Part of a small language model's weights.
Architecture: rotary positions, no biases in attention or MLP, paired heads.
Training: a variant of Adam for these matrices, 7448 steps.
Each number is 128 + 24 x the weight over its row's rms, rounded and kept within 0 to 255. Layers, rows and columns count from 0. Numbers have three digits each. The size before them is the row's rms in percent of the matrix's.

# down: layer 4 MLP down (transposed), 1024x256, rms 0.0612, rows 328-380, columns 0-127
# up: layer 4 MLP up, 1024x256, rms 0.0611, rows 329-380, columns 0-127
down328 098:130086113111139168138121130099083083118104109123167132111107131162100140134113110187130163116094065100125119085151146087107118109137114140100129130081115119140149105160155145144118115145146107090099155139136116128144116147080134143150083134156120155122133141103117112112100115133138108129101114115099130101113144123072126117116144142127126146140153133149116093104133130076130134087124
up329 106:142143098115167145136132158148142119140165114082129155138112100101180105159079120161129113113136116113147136170134073134110128133135097136152101131105094112136092157105086152122123151130064101123116129103095128100110136156153191157097133150099124195161096097128155112093187154162108128101142073134127115131160117145112147136107125101151117131110138126103121118115152117140085108094127
down329 105:141091170145081121122145125126111106116108154161107117100149095151085143134135149135101181162126159147132150091170150142159148140091158121154172120126153181128145099112164145119159107114152136124122155136134129187170154129119102126123110102174206076134130170103117104165094117097149152120094122124125140126101120098137108135155140150142103123169089120131121133120096125108124159163129
up330 108:125171107132141117159140145106134112133114125136126169146151158103080134120095138193124131130096146118155143144125140134136157122097144115147147170132069116122114104161112097150152140113130159111129138143113117148142152140087096100125102139131089084157124138169164124092122120154145155097097147150110079118097136121150127111107141117134149089126140131109149105140140158097133134117156
down330 105:142095149159130098103115123128113114138110077112110090122078072118143093130168134069174140120166114120092131096160133133130132139159119122094137136124137117156131170097133144108135101140102099151106125097160157105080122133202158150133133090130123162092125112076110127145174113117114118149148099090141140130167140148117110117135136137098131149129157128134092119104114121148090139087074
up331 094:087135134125109141149167146123155106101141141122098107101156140175116090137164139116147161123107123158143160160122136059145123131108172097149113113133168158127147156111150110134119155108147097146133135133110098133123104134128180087142153119110117148132087145118163153109110156107143147102137124087148132119104128177167114146129176129157121153147116072095156130145126079188137101133117
down331 101:109126122138158124127106128107137147103115112136142166147110143128116133152124126156119110122108126114117123111134077140085130133150111169122130115123121093126187117144127135143105136127122104121106139125168101195117087087125080140113100119144136149147140112117118082129111123152150121132117133121113143161130154087088099123137127109081136116119169174137133111102114138062130147101125
up332 099:106136128151140137145128166125163132070131097128145129098104127152183097121159151097119128125147140127135125139132114158111101126069106073085113139139131113093084156098085131099095177141108155157069138088132163130136121110091129131126110100124174156129146117109119158100130113120160133122160111171164136164115156112102150134132121119109124163130081164101143145106122133141145141107085
down332 103:180118101148079125118145085128101154168072175144101102120132126090135148116100109133103121114102098117131137110153095118124130101146146119161123129114129105182176124153141143128136117161140127093145109120122149123106066150157154105175113122134158077115151127157121107133139124124099124131094146098133107099126116110167125110125146185100103125117155099132108088093142159149139166163176
up333 099:104146140107101096123132124071143112140131148080123134105147105121102101116166158135166121132112142170116142099128122101089087128134123101149169115123098079146135141159104139139111141119113156150166135135112113141117143160155183100105161150147110118105136119097161119118121127142127131098117110105109149106135104109095120082118158112121137148108150147128150081157197085130125088141072
down333 102:150114138163131140112090160162102137120106110189118124121124146105152124102090090138103132138138105055134130143120154148167185104164134156088111150133127136088141122128159110118157100143137126099092120132130134133137132110131058135162092136138108154133103112161095159128136101100106134129128086163115137157136130129143134162125102139113173139166106114126123148090080186160148172108184
up334 103:105139166103135116102143110130121127129110136141137107113149192185150083100133117147133125137144103156146123141138141143131118150111145129100083151151120104124129151145107132111103137149158086164117133096098138138139142117111106120135141115133126118114149106155138119132119134137117134117189118109140158152119127143123094116157115106138131200122144125177163151112143129151147114079121
down334 102:140129104142110163163111112152123151151135132139116154094124101112147111172107101142093143159152167156130127129139144120108144115141143138152141100099121194134116148111134091085144122148099156098126115113155104130113093184156114161113095139127173160138132142131121162073155085120145177124112106123074130133102136122133157118125104117086127079116116125071106137125118151133145134141136
up335 098:139095152121080163118133109141096101098132127090198119131161113128086135130103133141159110153114064146163135129114179132126117107162147054099091140134107109133134135093138137129130134094137134120110096154105119124116147116108130143109113163155122138132137107098138119153130100133159104142106126157104132119119127158105125137154120099111148150141091138112121121120167110121182096111110
down335 101:102120112139150092115122147095144116118143085163096138143141094124176098115182147146135100126139166146109121131116099137148140148121144147141142088102133148115103143169101125107130131173163078135144117117111142133160093141144110085128172130096110115136104129178171115092079142109110128124144150100137119154158121086108140101096152135177132107141153082153131127150152165130085150137170
up336 108:112101092140128121120128136150139133133149090137105104101174156159117106124129113137135087147152109126099118136170116137168086110139109150160121188147081108130108106079127103156140114141144105128100120137099184092123106167178138149116141118104155119128095147132146106135135116123138118133160127161117118144120126151106136143114094098129124127106135147075121122121105126169132182115119
down336 104:098118162117102156116146121097135108116130107135117188138107121136178153110168109086089158093096138096120132184066131089114141113109121123056141111129138123124119181146113130108131114130165110141117091096146087123122158104114118067153135107166122121116162117105136172148117115145139149119070124102195152118092108094120127171156144156124117126129115110161117110114132122119163122073119
up337 102:127167123118139108132114135115142107118112162119134109102136094112122128144128151124162095115139081097136082111169149160082139097114112125050187119123140128084146122123114128123111135087172093097117133107122157117127123125137116093092099150118118138156134161157129148098101149149150131142120135162080128130130159136137140149125153165129145108124129163164151156149109166111119134114128
down337 098:153117118139127135111150142143119145128164114116137162158127140155170120109108104150115162126097169138122156153108123102158114183133160120168093143148144145143096137127125118159136092147088143136142098144138105125107130141112130148127152116116146139119112097105136128155132098125128114084144104087181136105159085134093115113139146146098140165147136118120120094097140070146132103135124
up338 093:127178120149160126138143108165111159086121150112130148089128175115145135146096152084125129102123126130185116148109130153121133151100164113132103130159127129170123114124081148115104140117130088108108119082124116113118171139136097106119094176129109096166155184148126110143150156088120107094192068153143122121119153139103088126126142100158140150116118124111164136124170149148149105108111
down338 097:161109150137117114133113113122146098145187123137113127163147083101132114122133118172153112139172124172100130154138158138131155140169077132133165114093119120086037130090116135109159154148113153165142142161119127137155119130119152135136138139079176169074084085132139177114153108170123122137101157102124165130125085163150153135120121118121115134130125125151093130116113114103103124135142
up339 119:144100160157118161155118141125162137094142160144115142120125099173134112102128138144084120129126103129167193158152109109169125107142123132132167107158117120144147158104083142123149131096148116108060168108144141116114112132148183132082182083106143154123154111114145128103127149117145126103117098144152106147122159098114136146111137122123094095124093102124129146112102134139079146054102
down339 118:122117131096132136072080124144125149082144120084099160094130121134123111142135113138156161122124142153113124104107120135111128149074125105108157140160083147117106157076162123120135115109147118148107100117128173128116138129120166122129119098140159112141111152127119118116140115104125119093102152160124099126121110175145138164127121118149122135124106189112174122164175149117136125120104
up340 109:122129106162136145152109116128129136094109092114118143150128133156089121126120154142135123146113091150113146110153139115154132097075127141115169140150099119128151128116110127137136122134130098104123118180098137114109129183087142065119113119137115129107131130130149121109148114108112140120122154145111104147108097097155127106124105122125144141125138059111120105125107086117117150134102
down340 105:131115145093167109114144112130095106157110170168103133156145176102170142143150093150135120128149164139129152167123132138136127157192149115141116134106136102137112114157153128140128133133120141145144158085147101128097151144116084146179161169135126149131140126144110163125134157099129119141106101105121172150114136152088121146168158158137128139102163146164164141092111149140111112125133
up341 100:131099121114156116112131118117108109122107118178157142134128139153150137162158140148119111142125124128120135095088134138128134138117126130087088134136102149124142099094115137107106126158112080149118137105100106153103116177141136060122146117110069152114148131128157102114116141109149153106098120153104133161121076137117101153085130159144109136114168154146113123132120123123083133078116
down341 102:142151128100082120136064130148142130105146151132120112148121105097136132084100091125131137116143147160132150134111129148092121120144162179144113106149115084125085158153132124174130116112121133115076089150128133128137136125124108180152144139173170107125108142129097190121134135125148149159169106142091112123133143124100130134155111152102093119109089109115162107138125131138138132146146
up342 098:152143106158174122094120129151119169146179136126121137159144096183108113131131092150143103115145174155139126144125169138157126134111147094129110131143163121124119155100119135130168130134160145172117167157129109154137165103109120121162100111108130155122096109097133105150145171152131134074138157085110145152145098149158099092125138128126104091105144108094089124143124122155130121173157
down342 100:117140144090101106133162139094118086148081132131140139135123131066182132106134158114130122134119109125116106138137120137117119118130096188133139128092085115118119099170142160131099121135109127149146105117101138089123112162135127120119149151162120098113170178162150120123146109122102112184141112171138127100127162138111141142113118137120159167114101161152200128096153114145130148063081
up343 111:095156144123059141069142113117186180101125101121149094119147120175127090123138127133111146132148130143158126161180162096120079162050146132123160126168125112147096153105141121109149133171144102120127140114099109094098126130123153117110150113146165115142143101130173166093169148121136104097141132133085123163102105141118172129147105108099115109132127130098136138129123127163149120135091
down343 111:157119142120153142121149148113080091142102134142116155101155097125156114153131151150106083135161134103123148092112147127141161143104102116124126128101145121113115185118124136111143139116107155115120154125175098136105122156114140129142146108109110103132097143119115125128138093140134150148150166161113128123134130146114164153092091142120113129064144138097131119156125154143088127094153
up344 106:102118111153099120140143112176092131123133118119191158123143112118129070146103134110160132125145109140073155148115102127109089126119149120124129098144121165118179128085121109136132127163095091150182113115111135099069107160127177107134137147118162119116115084111142143122142119129146144132120131157125160140124163114153156133140120153125093110133127127137119093143175127118087101076132
down344 104:095149177123135128148101095122147144112094135117119101136144109119094178121169112122141153120137080172136142134115168120123135141140086097144128128109109113156086114165122118145176131119146135081089133111158128101143175144148107150097140085147108157129173135117150135131112160159079166145138114095139134071112152177135112170091120123101099139137121134128167175122135149140141162173117
up345 091:140140120164092127106159099158144118110149140132115151115122099126101109187117129134123108140126170107116116139143183119166114118132161103129088186118126110092119148137139123126194110119143117146124170167120143123177117104102111109131092111087144148111115142167124160138111147124120150125101100116110146137141111159123091129139146152106088112098105121143156162199079097158110125158130
down345 091:097111146104168112165112155101121124111128118128144107132137162101161140063153112140146163140125095102128158119086084134091157155145123172104183100102135109142125126114137115139076130112092159092112115102131115149087151148151133156169180149153119100177136132077135081122158129122146114126132142116145116118110152097112159119110114117161165152183161134121095100096162141097130126073125
up346 094:152125166134102135091130115120130147113152137096159143140096124114140138131128149099127135157151100095112155120146145165142140130162124115132077141116161095133114122155106150131152152132126111150168120147133097132145174084150120115124110104140162135112133134089134138201146123159151122182104144145106062146145148115123140140094143123109111163117100110187112112126152139190091110113145
down346 094:128125071127137115123140145127141113144129114147115146157134110105114120123137103149155085122132124134126116128085138082135115139128119158110157120184095152143131136116120107128109130104148126110081129112100155127146091152121161162119154169117112124152121158157113132065095117134125116071155121112168166100108115143137123113167127136123185104173089145088142138124122133083143126158113
up347 094:144140100120087131125132145151131105132166123126142129119132091158085138096153130110195112133133087152154125143121174141162113100124099131132124109146132147108118135140138143111126153159144158126098142128111110130135109109131151127079193119146133190120116104076105086106130074184138124091085135141078120155114134102112150104118099136092180133142103125137144147129133083160124157101155
down347 098:125115131136173102139122129108135126137129118120129149135156176098165146126125110147072152107141164124122122124154093124098139159121169116100140130100141123104097134108132115127156122078151134098183134141165123097140152104128108139158088137123120098139130141150141173158138138063096109138161130147148110141117146149135080146133137130185080172113137156116118155128125155100110099156092
up348 113:118135139149103155088185155154122168106104134148166092135143130125134091149137114092196129120152146091133145159149119076105124176109112135091151190156132112150104152142117098124184127147100123149117094099107094105136129152128156142118100140141134143105147127153129128126119118116107129123123144129153118115128102121188152144141156115167091113107143126077152115074143069109127125129111
down348 103:095136153131126141145090108123133100152128109121122152142118139153105145180123105145091123115088128131131124097072139139142147129167129130132134074100160133121123127138127152137133138130152146093119147150126123159130137117130154140128151095112141140155131148129139163117152154093100124171159128143121138133144127165083109115158098116101144163181153143137135159172118137099124167108144
up349 101:124129166103099123112162123103142125095118131115141143099150134130089125114103136116152136156114136142097148142125135113108121100110197124113128132152084119096138144133127053115106122145140087092088100100095122091097125162126106118146142121119138081117131112156117151116110093115132112106133142126143153117153162162122123138156106146064133119108138142138123098128102142143126148101123
down349 101:116133095088142169137133174165173106128149125095134126143087147092106150125126121109151152147108101145166123100094152150129096088152121115157143107094152159193125129154112138109142112130107137168157152111138132147119198153143077099153077135141166181133120126122156120101144117105128133151158136121112150137085167119155110146067113140145129079153117122165141165099137098133123115124150
up350 100:135119088129139162162141108136104140173091115108121162124151093134152146120158132112137106160104101150115174140134140069073129127135125139156100132152097146098089155157116150105108143144117098092141159119105129135088137161128108136140138108150139115132117194144104155090152099158119140145121155131156181108101079101145121149145139150159167210143100111168115161110147119146130110162150
down350 096:127133156117139096133105149114126104100220119165138091137121144134105136137126149162129134113148141130123072072126141185168184144126142142115177132101128126150124117088134120126143132117141182180122100117113123126137110099129157143123124161106088120126124080078153114163109135121179101100131092140096115147136149158114130111120128120095106061073135153093124099121106136117129110096114
up351 117:089141117112111116120121111092129119097097138132102154129114108164121121180110132133112163135146111138148170154091122139134123153131135161113128115126103124155137131114135097147117168120120143179156132145099121096155125116092132077170132089122137152119136127145160110188128137174144117093138113123109088177132174161163142125114132177126130108102135067151094109163075110127145162097088
down351 114:146072116140135121135136181134145153125103169126135137111141130148129091110125162127079129118098157122101144143128113149122160113104115117137146142163148131089139145126134112109135123128134152103088168085164125120101127146131169157119171127139138129150141122118122136077125153116123145093091132147120105122183122137106132104130096078124078118116111159131123132122143110136100111175132
up352 096:186087135163082152149132144140152128132145137139145167147137120100109135202077142112103167137089154070150137110156159159118124130131140131097120151154103140098152150135136100146163136110136110095163141173097125132139153128107126168117106143156121119152144110076144139164172068133169110160130103157126110142176144130117150135142102129110111096151075129172109132142154108144152110144142
down352 097:078138132130118104099135110155130137094137117125103138102100102156131128100171075153150114150136092140108124138071120050154154102081104100132166097125135123144096122150148123106117133127121116122126131108138120093113123130144139101153138128127144103143121145160091113078078136142126118103152101085150166107096116154137103100106134129163148141143138154097151127146111145133101115114126
up353 101:116172102161169100105157163085122112121146141111121119113090152152078128171104130120129104183149148132161176101096118158096144133092135148132131128120129128126107115130085115097150137130132153149149153157159160171121118143157101137133104185137148129145057142132158130172165120088108136125131117161117119114124123115111137155125177132149167144132124130107125126142120167130129129126129
down353 099:101108167094104164108105113167144113108128103145126138113176096079133166108132120103143117087123085151102080128146141124163135077166131111125125112105106142129098136116170160167077120135125116139099102152098065073164151095126143131102148092114096120106171114144115127093100147188154105158126137128170120152117097136126163095135119127112099128124089116163154100118146101111138145149170
up354 094:151155133125129081087127134070131166133141141112153191133098079135132146096118129088142134107162172133157154149120107148166164131130118113148127105142152130089166125143166152087123123142129132154125091134123117106125131135114148117110109110118148100143072156114161181129108111107139139122127110156096104105164127156160069136096182147116128147094099112126139142115132148141117152137169
down354 092:109106124131122158117134141154116121156118083103124102121144166092154127138139123143116143171105105107091122114102177121114079122119139170117112115098110116149137113126100110167130163111114152118115176161132143143121132119140100154127175131159090172120155107133096090133136166160116126100126153120129122170122124102118167122182110133139124125156159163158095096162143110113153128112079
up355 093:152147155095129118156196135138145176129163103162118128152096128118123067150143113179149128144145119207121149128126132120200108101155159142112093178171118117115170169174123097128139156130128141141113101154127130154148109114171138080148136120155132155122165135135151107177098134143107140088106108117135153140139161138170093105174132156132089133143105124116134145112130138120131184136167
down355 097:104111094116134154119078127083099065154121146064142143112137121127140120133120161099090131100122137084128128128107143121091128167086122150133149105139146129118088105109174142120106111126109135130094145094126106145147155118087107162138103120116154116173124139096118160103137135109126116139136126100140114136129135144072150165099128114121161092090164146141116133129105127133119073135105
up356 097:104165106099085122108116160086179099147110113122132137168134134099115125141118107135155070069148166112180117132120161116116114106144144150117137134138141117120149156112161120122147159131147148105152131136104115160118173112069141103091161144133157161157124129107131140140182169148149103092132114129108132111090126124075127114106129119158097127117103083152103154137117115169136080143140
down356 103:158122165135149130125124123181115158119147144136053164103140125165124134088151109133106171128106121177110122145143131195164122079093079072097140091115104172136058131122113136130103127122137119177139163107114145126148113124157113093128147123103109133113134086145151123128118107089121140190121124135164134139117125126169124149137120135137156152117082114114158098109133131104144154084118
up357 106:130145129078137126120151162083152123108107113120124151107128120143116110086111152108095095137144132133141115164064125121141112153133155118128090106109166120089069167122123142125141138153135155159102138119117143123142095172107157114137138100134153176104167140149128096157126133164131132144128085126105150151079145165179105124140127113101125148119138089150119112111101153154137178105106
down357 105:106126085150140126125123072125145133162127141147149090150117142176164107177183084127140125133137166107134169127181147137125144102087092129091139109141097137160120121118109129113119135110130163097134138138156130123126135111098127100168110121098130153141144090131147135091143115121116095129122139170165107110178137182124149061108122132133164085113162147095173160126138120141113116168139
up358 092:126127108129129133112140127136127111115142080143145134184117138098083150114126068165164148150105096086087114077148108099127146160078125130151136121129114123083099188147173124104106136159056125179120127174100117177139147113132089076105134148142120127132159101095132110131169118136138100140104133146123132122162115105147137122109128177130135105102100104134120152108141111175113153132103
down358 095:131121143138112138145106145094128144154099157138123124084154121148134110157106175092079104113153146163136127176143136141127142103173110158124124141163149163166121077126106137126154131109170142119113163078189114095104148142118171162139123131120140144109114157145161149107096135152121167099144135112116157124090153112138130133144123111131149165143146142157127122130119137102145124144116
up359 100:068115113109111095110149166140146138109116095157123134162143114129135100099089083108125174102156115136119149114155144134148110134141175160118086115098130095160144108101112130144167149143181128122161071126089106102085141110129123148135174134103126129146115133153151117117154103139173127131162120100106152149125143167117132100116118149143137113123139136122115110134122159126123145101124
down359 100:176155111119116106117124168115143092129154130119149148100145141101177142154118129158110107163114103097129101139112115103153127131121158133167106161115098144087143167161135113112152101130138133132132137133135160099144098184146145101140133127181127117132127101115143105085103096133098128125140131152113138123105161105095117184154126122130115088101143138168105149120112167116162134123097
up360 104:105086117157118116144120112165135133097138154107134133118119114082113111121119101101079130133141140105168172152088131106154137103131130112095160116130112145106107132099148136170126153094150108120137070170091092110150116170155155145131181141086138107149119146104156074106124122125155171140114129191152167139158130117078135137157119138123126127081162117144131074145129104128147123067151
down360 101:110152153116140149109153113090150138153152095105102129156108147176136135122125135101170123112080142154100108127153127167088152116112117155135107128123118145123145138164118145085119127157148136162171149124160140157097167098114098090130086126155130123120109116124119155164120078146124117152120153084126107106091120154166124149078145150157152111121115132130146187090157108098122140171128
up361 103:139110118165116131148131111128169160136130063088167129146139129147152135157145153138133120130128169081100130146156134142140146160097138132135147136186151145085193103127148111127134092144155098131160128097103182126126165119111099171089127095109151100166109105096116108164149121134115138157159116126112137143097121143134156117060138161149105136069137097120095149136160110136116146118134
down361 102:094131134108138143154126150151086108164162198158118144107104157121117107096130105118141136140128084178143120113097131093112122116153126137128125112084124131120092130163129154104118156149121141114117136158129081147103100144138115090150095132134109149095175153131118124105077079115110099131121128155166159120165091109141104121211138126089147165192086194129147137114122127099131100132118
up362 106:161153132132120151187121137119144156128167157111168130103141176093135112141082167097084153103155118138103144154090134085129125114107153133132149139129141162125112137098119133094145162183139116129167119143118108115117127104143142154106146122120186133121137134131134107107122136170167098135153137085108149161158162161163117132111100137086120124158106125103138128135128146119149173113152
down362 104:101135108141113102068108123141127088117117126144106089158117128136150156111137129132150125119125116148152089120107097147147124132110129161126061117150113090153121141162139130181147114140154097155099150121132144143131135168099117107149097074155109105094132108161155091169126157098115144126162121130135125145096058101161154145125129148138119110097143076132159159132127139115075128133087
up363 097:177110146145179132106139127125110161123122148136102125159111106145154139119067146117145126154121114089114144120078099130147136109119099133098119104113098174074188138128171132148133142102128059172153141146117135146113118165116144142187151116146143113113148134130110125149108073083152131122131108152148147146168119145154137166112123183128158124141115170159104119141089140146115142151130
down363 099:102156145137072156132099142160129084159127113141132134077145130086082129140174101138096178124139150163150121142147119134128133153160151091164139103140145109171107141128089122122091094146148187064101132160146125130119150087129080121107110160127129163096177131098139140098182163152086120125109130116101114114144134111107137101120115093158105134108119105113123139128137127163112078111143
up364 091:095134136122129122127144106137142140141168100089166088140087134126107112120156108137169154123128121127140129125151185114111108154138105107127101141126122122139143170161142134147145137139124123151110130104128150139141176112096164146130126160161128146129106150137118093102165115155135141105129131137105122124093104152083157122091145153104167158088140156133111138111111123150154120035128
down364 097:148125113131095157115129134146125088101077146159094154082150133125140163130095121138116108138161121107139137105142133136109140118137115150097129167152151112125111089094064124098146155129171123092165116146142115123144107162135102125114084100137131116131106129100156105136108155140093124141110140147135156136166110115113129151138120120106085129136117101148126130155139129140095116205126
up365 100:161111158128128093095161115113107167092141128139156160130121145120119140134149148121168134132097106133132138138151117114150123181132115104128106153148138112153162128146132136132164140173159136157158137126127107111125167107067105106131124145144131106163172141135123135146116091094132101136099120136144131156118096114125149088089163163108140134148095114170127172123127113117123075158115
down365 095:095124097148104127123111136147127113180133123156097120116119095175147130138120122124125117128121089106152093094112198097104105086145129140120149095140129155102107107117146113126091109103132138097139120124112123128132119127182133159094112141100134134118076122114095137114133160148124126131150147141119138100136157145142127134166076105130124137112154134116137093130128141161140143122124
up366 100:138112127139113118107112151174130121074136147149148146117142099078143145127114135139139155144163133123084152065130092159160154146138147111120134133138110115087118110165155123162155133139089139088083124105094120120152095129158103140157141122130132139149114179125142144092137131134140122104095119146111121135129164134162122117145136137138143134133071119128125101125132159175093131138118
down366 099:164130135135133144129118149107131140189148122109113128151075144188135117142127123084122102120097127111148128173150173074115099096126100175138150123126138150150152142110126138117117122140179127204174131155131122146088155119096157127073159127141137094143157097116088102146089114123104137167119121094143131110108101117092141147141119120104130119126152114122130152130139124103152148120137
up367 097:089147142132107116143093108146152155126145103090200119114137150155128136118117079117111120115138140160115131150130156095087131173108112153090104119139120128148131196152089131115175145156154163113112102135118079125085137116114123162102165125146154048127097100123142117160154096108122152120160125105104120152088144173140126095092112152118154127088143126134142127114112101177138101144108
down367 100:161101109084143110113118120133090115099087136150089175104132111088193120112144150125174135127136147102122138089098162137108144120169113091156135160112114126128099069101120110115128108107109099120133144108132166146117136119153113119176117146140121188122139135155135094112172107153132138137118137146152174129144097127129147173166102130151131136164085134164110113128164106115112137135136
up368 082:111124169127123141125141107095117145106111101140119139106152110179129087065119144157126146134135119142083160127141152170089140174166122106124116167146163101176152149087149095153122155173124117133110142138120146132107133144188162119157156069125131114087126096148138118154159094148153113153110120139099142142106114122126126119114108170116098074097117132118147119109148123135175116048116
down368 097:137133097110135121111125126147121126137155184162109117146147122112110190157122137079143108166118130090162110101110116113134154130116118150161088114100117135093102137129152151152114117110128140108129131116136142118143127126127125153102104122128114126155127165098144121124112128097144134115063156097124140149139139178122131196126125110106146155128156143101098166161136097150110110133116
up369 101:101110176126154148128080114161113137178142110142133142114128147178103118158125120166130113133117179140122128150157111151129108118108119098120105155115144150139140109136148157124129096120131097148144146132144142096052110137148146148106112113118137146125076130155099130111161099078131111090169157135123171123156153116100144111123117124101142142124123158124149142084099069153113159126116
down369 100:146140126105083142131168149160139114084115114126134080130126123091141106101167118080142129110118132097144129097055160128131110115181155148116142133163142124134118124109095107129116122100129126115162085080135109138128148121116112111166145118169094119123188110122122130138133145141131153156109080146115141136093119103133148125124107143148119136145124107154116118172132171131186090110127
up370 098:088165134138124145152141117128158147148156138137109126163128129154111125113158111129129151193171103093137140123120160117146122085155128096152118113118145152095133137130136118136176148142115151118095113120117088117122143152146165138093131133143150140166082110103128106116100097153155086101194143113108138106114166162094156161136155099122159149130098084142125099092102117160165147129131
down370 101:156123122125124104142137119082115115093124087121120151100136119152113105144100119106144129082092121167108104161156151123122111144114127159121111139116151127172119087140106089171083126149167136133128137156114122135101120133093137136146109113090097121115172119134176164116147160132145153173108117111139100136126112089171095109134106148140129118124168164135104112126132164143125104146122
up371 112:109079147122113114155138124145129112114081101113130125100109126127088084170145164139134123128107152122118147136118114116133142118092101133086113169096085172164136114094122113082093165134119083123168151119115140131101141127107134126159117125158131141083131117124144144110145114134109106125122132153141171159106090157144180105172124094116147139087158114117100118145115090133137119065109
down371 111:137146105154148108129112084141130164125132144174115115098141147145162127112116150140135111092176113131126106131135139149105115091128114137163149116127129089072070125088113109160118093136150139138090078107095160105136109136144132156103110121086091147116114110158140124100138145094103157135146092096121134087140123131146089140136077154168159149114125080156126087116118129139106176118116
up372 102:118113085151161168191166131155125111120117157081158116137121118114117139138143169120104146115115099121115134121118169097099143114120177129118127144155093163095117125132160142133167155142142058069097092156091090128139133129145136104121127143112146166130139149097108148108147127118103139109121138103098136120122146152147151112146124168100164093097138120121134124144129091118122163141125
down372 099:144149132139094088073111143090103096137175139160127186125143136152130126129106092140146134149113148109156132134125091145159146143136101133135158098070129108132152096138103106140100115115092188178150138109157132134135134123110136167136135107133096130115111118152132101134097083120173135151119102145143143146155079109124103138118145120165098154120114104135124154131131168099099100140144
up373 105:160104119113130131131147141116135131143135134076156164159130134105173117144135137122142122123158156116109109159126105140142169135102139115132168124169135141113172136146163127146111099128175105138146140090105168105123167155154080153174110090098147122158149180132097126196114133081119098135145140118114124115108119131136107059098150165131131131132109124107103130120106152130096107129103
down373 100:102155118145135116100119137156112107158143147166131105100140095131109124144110080177136124156123148132111130071128110089134097134146138149145077125106103103085124125142101162128123132137098115115143146155141106128074141082099141089095085180161113145097148132094177125078146119169129123139100101131132171138150076139114116162161097127108127136103116139135112118094174113096142164150156
up374 082:109108112143169175139109128138144162140137101120178115144129137088086117131110098153145133145143111127105136123133174116151151169136129118082123127128094137129103069136090122154160144155148130116087109108085115146143181112142117117103118121136099134154107089071130131143119089142196124108137111128106139213125097103144126097115096122161134117141091092134108101172115131108168112118104
down374 092:154131127151128101144149115159140071158154148157080136110119122161094149117123124141098116149129163094071118147115120141098127131122124143158124165106128155114153167082131119099107154105103171135120131113163161100115126198141160159118134103100106155124098131122137114106132109162112153139108136133140120107137133153127131148151128143127112116107163191124082128137107127138108128136113
up375 093:121095114128102157159133131125155100110103114127134172113173143123119137126135140129143174170124146175185137124107104105126113094143125126109147138124125139145113170136120150134106146128147149097178103105137142110102140110096122068101152124122150155169145179143129146162146090155167125150152103117104127154113164116101123092112160126112176187130139129093084124118119112131160169139111
down375 096:108134172122124092121111162125115132096144127124133119142093131139187117118103128134131065090085136104070146144119121146140155122111096092126116103134136152127129089110127116150133110125124120174081165140138150146105103146146141152129110122135146110084158080141141161108127167114124121124120124127131125126117095154155153151139097159139098072138112122137164106087142122105101112095118
up376 113:074103125130114125130163130129165118147131102112125129118123142129137109128137104115168094119166135149120125095115173088119103151089116131093106101137130125143105160145121107122111179160159067108171081106117142085124113117153116128126126140126140156087140090106102106159193093138160095117164125151078129134083129132095114101161119148110172178130118115128109139126095110172149094103124
down376 108:160114121136110141125103132162057097118131125136138140110147150175158104102109125155110158095086107080119151175149124120120124134117143101118120104176124117119107111078102126110143120148135194124129104125135130138103134132130132178126112140153151156153132131163122150092081127120135123110123162102175120100125077117150142131115153126149149097115129131134129132110126102117100132160127
up377 103:121133125120097110097128118085170142084129117157123125166113117151121130132128094127112161158169157157156173135091099155138119154163111135135117114106126141168107178147134109131122151105141131180098140153108086133157099129101140138169160082114100097134112168139167125176107120165151103124138108115103098184111141135128147116115131148146108067146116108104148139102098115137130105113114
down377 102:104108141137164152129127136150106116100092176154114153140154160141124105104139163145099103118084131135093134125126090136153161104119161147091108165136122112107156089146118125169123108167148109168104139110186129135109148167112114126091104157162115128153101166139092156092134097116106151125120123121122136107135094078106117102128140093092129126093135159179154126156153138135138098115137
up378 103:129157165169082141148150163120129118097134134128189161169120138104173111158082120075102159138116128097115126125097122175116141124186103126104138108101073158109141112188124132161127127099105125147128162148099135141110137103091093146107122122143108106140138142087125159138156100122154118097134124114114081135122089091156142138133116116127132101150095134135146092154113127096107155137149
down378 096:164079097098168143097133097140157140139143126131103087123128121117075136110152136166130128121121128150144142139148153083170132141113123128168159174144145102157122144065137101115185152141099124130121128121134093125161120147168185100132163114116141148135120107161128114109099120145110133152118124157135124150154178153118110132124152139137126149128147103136104112116153157143119091149108
up379 094:135133122152159113098103193111178106125139074092140102166155111169141103152136126123125159126114082150128160160142105145181116155098116127134127100101133106128181105156149154137107138131144139153094172149138114142111158121142148091110143134091142120121147158114119117124128108118131119133111117115114139107148088112154118123099146155085158157124150129135154132097160108064126095127160
down379 097:158110120110138136145137082136075167128105165135101170091131140084115176089120132137135089123130159114113121093135146119099159112149136119111128134148121137143090142106082114120158109124114116101168098121126159115139108134141096171147083156152123134123120131160133115134128147119135130141145102135130127140126155168138134140139112131162126101129093142142092142134113128189121122122101
up380 101:149073148140130164131125138136129104114117117132143143136097132101102082162165132165188143118138120132096171100121170134099076087151168133116159164170146130125144103161168139132117168140159106124118136115136105151108142128134153156139142132142102101140174090143146134112132084160108125115141165103114098097145149114107126099151125138088192098154063142107108131123116129131129133151153
down380 101:126156100128117119139129135117131116168140167082133122110154081155146152115107134115087098118147129104151078138147087123182192163122105134124103108085123127117112161099091129117132098124122143143116111132097156115112126158131111118120140132108122134113086170124097142134114134104119122133118078163138161151116099151109129144100148140132085161104176086144147124174120115121121118085109